config = dict(
    num_hidden_layers=15,
    num_attention_heads=5,
    intermediate_size=384,
    norm='rmsnorm',
    parallel_block=False,
    init='normal',
    decay_shape='linear',
)
Each number is 128 + 32 x the weight over its row's rms, rounded and kept within 0 to 255. Layers, rows and columns count from 0. The size above them is the row's rms in percent of the matrix's.

# layer 7 attention query, 160x160, rms 0.0847, rows 113-122, columns 0-159
size [ 95  97 101  92  94  95  94  88  97  88]
[[124  82 133 103 106 130 117 100 122 102 100  63 152 164 105 109 174 109 142 151  66  61 180 134 131  90 110  99 125 114 133  79  77 110 160  91 117 118 137 115 139 134  85  92 210 137  73 133 158 151 156 148 176 182 177 170 112 134 140  91  96 101 175 140 143 137 154 163 136  83 147  89 156 110 191 119 106 128 180  86 115  86  86 151  79 158 108 100 129 151 151 134 158 154 140 111 143  96 158 129 123 132 109 103  44 153 136  86 164 144 170 116 105 124 115 133 141 100 157 173 156  98  92  96 117 197  81  79 158 185 131 153  96  67 127 168 116  84 110 178 179 164 163  92 104 152 161 112 121  86  89 125 107 153 136 129 161  97 133 157]
 [170 127 130  64 176 125 107 117 119 149 159  92 187 116 147 146  79 159  95 102 149 104 107 146 137 170 137 124 154  87 112 114 113 111 115 195 132  54  99  79 168 145 109 104 131 168 115 178  99  85  74 159  56 149 140 178  99 171 177 161 130 103 119 126 140 107  40 109 117 138 145 103 158  85 102 123  85 149 108 112  93 123 129 107 144 110 154 125 136 155 149 121 124 101 130 162 130 122  92  82 179 154 107  84  78 121 140 113 111 143 135 103 162 106  90 115 124 143 124 161 150 158 108 168 125 188 107 183 150 147  99 200 160 104 110  59  76 141 111 139 161  73 168  90 118 123 145 120 165 124 142 168 138 110 114  81  66 139 219 138]
 [138  85 111 116 137 129 107 161 124 120 114  99 115 138 151 108 165 157 148 111 129 108 153 160 143 126  90 155 141 132 194 108  72 117 181  88 149 160 136  83 194 168 159 124 161  95 121 122 146  71 141 123 159 198  82  39 100 113 108  91 115 116 111 112  81 138 128 114 188 139 156 121 104 143 143  86 119 153  92 110 171  73 130 104 125  67 100 120  91 128 108 163 105 148  82 142  95  94 139 101 158 147 168 102 158 151 118  95 102 131 145 138 185 136 166 140 130 147 115 138  95 134 232 133 156 114 158 178 177 163 130 152 121 135 145 100 188 108 198 145 106 128  85 131 105 152 226 187 113 100 123 100 119  90 173 104 134 158  87  94]
 [107 177 134 141 154  97 113  92 151  91 187 103  58 144 127  68 136  98 130 125 104  63 118 158 139  60 155 119 174 167 128 120 117 115  91 103  93 157 127 157 140 145  96 167 131 221 141 131 130 133 111 163  97 123 156  99 133 132 202 138  43 169 147 155  87 111 107 132 142 161  86  95  90  96 177 110 148 142  92  92  83 165  76 142 121 141 198 128 125 119 185 108 141 179 121  88 131 144 123 150 134 167 150 118 143 167 116 124 127 119 125 171 109 139  52 145 150 160 101 130 127  99 123 121 110 129 152  95 110 144 181 143 154 135 173 120  47 125 129 178 173 118 115 145 161 144  83 144 116 120 179  99 133 101  54 109 128 188 163 115]
 [134 169 107 169 121 127 136 165  66  68 101 143 125 134 140 159 109  87  95 161  97 150 112 119 156 121 143  95 182 116 106  86 159 153 150  54 143 115 131 125  91 108  79 107 137 110 132  97 183 161 171 133 158 139 172 171 139 136  71 135 152 170 179 125  89 138 139 213 139 151  98 194  81 136 132  69 111 155 146 159  70 170 133 116 136 124  94 129 122 142 146 129 171  98 172 129 158 158 155 194  97  93 176 114 127 104 110 191 112 159 160 100 130 148 143 118  98 146 141 146 123 104 128 107 110 158 127 154 106  78  53 156 175 167 134 137 112 154  81 112 102 104  81 156  93 130 179 179 155  94 138  71  85 112 136  69 149 102 189 133]
 [181 140 115 157 142 142 132 165 166  93 122 107 188 111  94 162 165 158 185 132 121 125  85 155 156  79 131 202 127 141 108  76  65 139 122 113 187  86  72  92 145  59 174 142 159  85 121 147 115  60 110 148 138  88  86 142 123 104 123 102  84  93 113 108 109 149 101 105 114 142 159 146 156 144 140 170 164  94  89 134 133 162  75 163 148 111 165 122 126 157 152 134 122 144 143 114 149  80 143 192 144 120 135 128  70 144  93  92  79  79 142 100 138 172 166 106 108 106 135 141 175  84 104 109 106 108 144 134 135 110  91  98 124 105 117 154  58 147 106 112 159 141 159 107 107 116 149 112  30  95 147 165  75  85  99 157 140 186  94  90]
 [167  65 191 142 102 146 204 129 101 136 169 139 196 130  76 144  66 133 110 142 121 129 160 140  73 120 126 153  79  25 160  64 134 123 128 132 144 139 184  98 107 122 134 133 110  42 131 120 137 117 119 132 137 138 184 141  84 125 107 125 182 180 129  87 133 147  71 107 149  91 163 108 152 154  91 121 110 138 166 144 126 143 123 123 142 134 142 186 116  75 121 171 185 105 109 165 117 169  99 188 122 198  94  84  96 102 168 179 147 148 167  91 134  89 131 135 133 137 155 140 101 144 136 117 135  92 171  84 108 129 148 155 121 104  93 120  92 168  70 154 171 117 105 136 145 114 135 140 150 141 153 149 194 132 125 149 114 136 134 188]
 [123 156 137 150  97  73  96 113  95 201 105 134 125 115 130 171 119  93 136 126  86 138 141 149 166 158 184 135 105 179 147 117 183 151 195 132 110 114 157 154  94  87 109 115 122 102  84 160 161  95 115 168  97 158  85 118 153 171 120 161 167 131 139 115 181 155 186 159 145 158  97 169 113 151  59 108 118 159 140 137 127 159  91 128 160 110 100 178 100  75 171 122 137 160 151  84 150 137 111 159 141 155 141 197  97 228 133 105 126 169 137 126  88 135  95  55  96 146 127 162  86 155 108 154 100 126 132 130 120  89 127 147 123 132 138  76  51 144 118  83 141 144 112  96 109 133 190  90 127 153  80  95  99 125  51 139 122 124 181 137]
 [ 99 133 146  80 135  76 141 123 108 145 133 141 120 154 166 149  84 189  82 118 115 122 129 165  82 101 170 120 117 127 130  90 137 147 164 161 143 143 147 116 149 159 127 177 168 161 104 158  96  98 115 217 162  99 157  73  95 151 119 124 112 165  99 136  54 112 143 144 101 120 106  97 101 131 155 171 139 114  74 118 198 132 127 151 117  88 116 157  95 131 169 121 119 118 163 134  56  88 170 167 133 119 139 114  86 170 114 123 122  68  87  98 156 127 147 207 119  74 132  66 158 182 176 104  63 135 165 133  66 148 147 138 142 117 106 172 142 107 176 125 117 121 201 101 129 142 146 140 145 124 106 130 164 134  46 163 157 132 177 159]
 [ 87 186 117  50  87  87 152  93 122 170 158 204 134 149 104 167 142 107 151 121 137 119 109 208 175 153 121 122 170 161  71 199 144 137 171 149 138 139 128 106 103 106 100  95 149 128 157  43 142 160 177 114 164 157 129 127 106 116 100 118  56 150 111 128 119 123  98  70 143  97  92 130  66 140 167 135 142 132 154 112 128 147 148  97 179 131 124 131 148 117 112 103 102 151 163 124 110  96 147 129 119 118 124 142 160 120 115  77  61 137  94 101 144 153  97 124 158 131  67 151  93  79 172 169 107 122 152 186 127 103 144 107 126 134 130 118  89 183  51 108 162 154 117 171 131 112 103 140 189 150  87  88  85 118  87 105 159 122 122 186]]
# layer 7 attention key, 160x160, rms 0.0909, rows 113-122, columns 0-159
size [ 91  89  92  82  87  92  89  85  95  85]
[[ 72 122 105 138  98 169 125 115  69 102 171 190 168 107 128 106 194  88 160 136 147  72 113 108 185 114  46 149  83  85 115 152  91 155 147 112 126 124 100  82  61 112 134 135 131 133  61 168  92 103 135 116 117  94 143  96 191 119 154 134 113 116 180 146  77 105  99 161 181  80 138 151 181 121 102 137  74 137 143 121 104 192 131 117  69 114 170 146 145 102 173 166 124 124  24 167 119 169 127 155 105  97 139 128  98 107 143 143 137 163 101 128 129 117 179  73 132 110  75 121 126 123 173 144 157 121  83 145 161  81 125 140 172 131 144 104 107  80 136 116 180  97  98 119 145 135 127 152 177 131  81 117 114 130 127 129 143 106 104  94]
 [129 160 142 147 165 150  90  88 110 138 113 133  92 118 130 138 115 113 127 109 151 176  76  75 156 179 117 116 113 111 136  82 104 144  69  62 174 131  90 209 112 101 144 167  97 149  73 112 104 139 162 111 107 122  97 148  90 109 107  91  32 174 131 165 149 118 136 173  72 105  94 149  97 151  96 103  95 148  96 135  95 162 150 119 135 108 101  71 104 129  71 153 130 132 118  96 157 173 108  84 111  80 130 128 145 156 196 173 121  61 165 109 135 111  71 104 145  58  88 192 141 116 138 124 104 174 152 109 187 146 153 127 141 143 165  74 123 114 128 167 103 115 121  80  65 124 184 117  98 129  96 125 111 138 165 125 102 116 115 125]
 [117 157  84 143 152  62 155 170 154 149 162  81  98 111 107 142 116  96 183 157 119 127  94 171 183 154 115 126 175 171 140 134 166 127  74 128 106 179 151 109 103 104 141 147 140 166 155 130 138  76 146  84 120 135 151 128 160 116  82  67 137 117 153 142 160 128  85 112 145 127 139 149 123 105 131 116 132 204 104  87 160 139  92 128 157 126  85 138 141 124  81 204 179 181  67 167 170 174 165 144 129 172 159 114 168 118 119 116 163 183 149 148 170 109 179 168 127 120 120  89 140 157 165 130 132 104 108  81 132 177  97 124 125 134 124 183 166 186 176 128 130 127  99  91 176 130 140 104 152 168  96 114  91 182 174  96  96  93 210 129]
 [159 164 110 101 112 161  94 121 116 202 128 178 109 116 105  97 154  48 117 102 156 136 189 114 125 123 131 133 132 152 156 120 135 104  93 149 101 118 195 116 155 143 193 138 117 165  86 131  97 107 132 169  95 131 128 166  99 102 121  69  73 154 168 143  46 121 150 137 114 143  76  90 133  87  76  92  89  80 154 135  60 140  83 172 110 164 119 164  98 148 188 149  78 177 188 145 126 162  93 202 137 135 113 138 119 123  38  77 127  91 142 106 157 148  73  80 135  96 121  98 128 136 109 165 136 102 148 155 109  81 117 101 146 129 182 175 132 142 118 131 120 132  98 176 124 132 106 166  98 131 126 118 158 118 166 116 160 105 129 115]
 [151 152 161  91 136 126 153  96 110  44 165 145 165 194 124 123 114 143 120 115 150 111 125 173 128  68 114  77 137 193 133 134  85 111 153 165 113 121 140  96 120 134 121 105 122 138  69 105 142 149  62 132 114 163 153 198 111 108 179  84 118  87 164  95 154 111 107 109 120 106 135 169 152 123  75 192 147 144  77  71 120 108 201 160 134 120 189 146 134  92 102  76  87  97 179 127 220 125 108 168  98  87 103 125  93  77 112 112 119 127 152 130 170  88 136  91 175 124 105 115 133 148 116 161 119 159 142 133  99 157 135 104 121  92 130 171 133 110 120  41  80 141  96 123 157 139 122 136  98 123 176  72 128 111 117  73 118 109  95 116]
 [139 138  77 133 129 100 111  46 134 129 165 140 126 122 152  74  76 106 132 149 131 107 161 169 148 165  32 152 100 109 109 156 144 135  68 121  66 134 162 157 114 129 131 159 139 131 177 137  83 120 186 119 119 131 124 155 188 131 188 185 165 197 148 110  88 134 100 128 138 118 133 144 137 118 100 128 133 139 100 123 100 150 135 105  79 122 114 131 181 130  78 118 118 102  93 131 116 118 171  86 137 176 123 184 177 165 113 116 116 187 153 122 121  29 113  97  95 132 157 105 115  99 143 110 123  84  76 101  96  92 144  43 100  91 156 140  80 143 120 165 128 121 120 149  80  71 122 123 159 202 123 103 137 133 156 112 179 112 142 101]
 [101  89 113 172  90  87 137 123 147 135 140 142 178 122 113 166 140  95 176 174 172 149 109 147  47  97 144 153 111 116  54  78  86  76 114 126 153 140 128 134 126 114 129 138  68 140 149 117 124 143 108  98 131 149 170 117  87 135  95  95 155 153  84 163 197 110  96 127 122 149 127 116 217 141 131  93 127 187 157 157 107 137 156 146 119  74 144  72 129 130 120  84 164  90 112 141 147 121 142  86  77 157 141  67 173  66 111 153 111  83 109  94 113 114 106 147 163 129 138 164  87 145 124 118 135  94 147 116  94 105 135 145 169  84 203 129 158 170 132 105 126 199 175 152 110 142 142 120 140 166 127  87 100 107  94 108  59  59 122 171]
 [124 152 140 131 115 180 121 108  98 163 148 135 147 126  76 161 109 118  80 118  97 126  92 116  83 152 147 116 130 131 170  62 100 119 123  96 115 129 145 119  96 179 127  94 167 110  65  99 114 100  94 154 183 135 165 146  76 136 124 168 130 122 205 113  98 130 159  82 158  66  41 136 178 157 137 121 166 151 114  61 127 155 163 105 134 101 111 140  60 136 137 118 125 145 161  62 171 101 131 148 140 162 124 159  41 120 131  86  96 144  57  94 159  57 116  86 159 117 158 125 193 148 110 146 190 148 129 156 113 143  95 189  81 132 122 105 132 171  90 119 107 134 132 151  98 124  92 120 118 122 132  97 124 172 124 168  98 142  89 160]
 [149 145 103 189 103 128 109 158 168 155 120 129  93 145 106 127 118  79 195 160 113 148 172 145 127 126  86 151 152 154 152 138 139 108 105 148  69 183  73 123 149 118 103 185  95 158 136 157 117 127 148 148 116  87 114 103 132 163 154  75 105 215 104 159  64  98 142 153 168 159 140 120 139 157 127 130 115 144 108 124 145 138 126 135 132 116 133 154 132  99 119 200 118 176 118 149 156 132  76 181 122 170 110 109 146 168 141 105 149 189  82 106 137  45  91  79 153 125 179 139 122 179 141 190 152 127  94  48 153 121  94 102 112 172 142 101 108 113 127 176  86  88 154  84 141  82 179  76 139 126 141  76 155 174 163 154 148  90 109 165]
 [130 121 189  81 128 146 146 154  97  84 142 150  72 139 113 137 153 177  68 154  91 118 148 140 113 104  92 135 204 157  94 116 132  75 125 129 157 190 143 107  86 137 130  85  96 178 135 121 141 199 147  74 110 169 128 126 158 164 151  45 126 107 134 133  76 165  79  87 138 149  85  83 150 139 168  87 145  98 131 122 137  68 112 168 182 116  77 101 128 140 122 130 152 164 114  96 121 156 125 144 117 202 119 144 144 130  65 134 139 133  83  86 115  74  99 173 170 134 117 171 107 133 139 186  94  98 133 167 121 164 170 105  81 146  81 111 139 183 120 142 114 126 121 153 118 117 141 208 119  75 119 114 123 126 110 112 178 173 117 137]]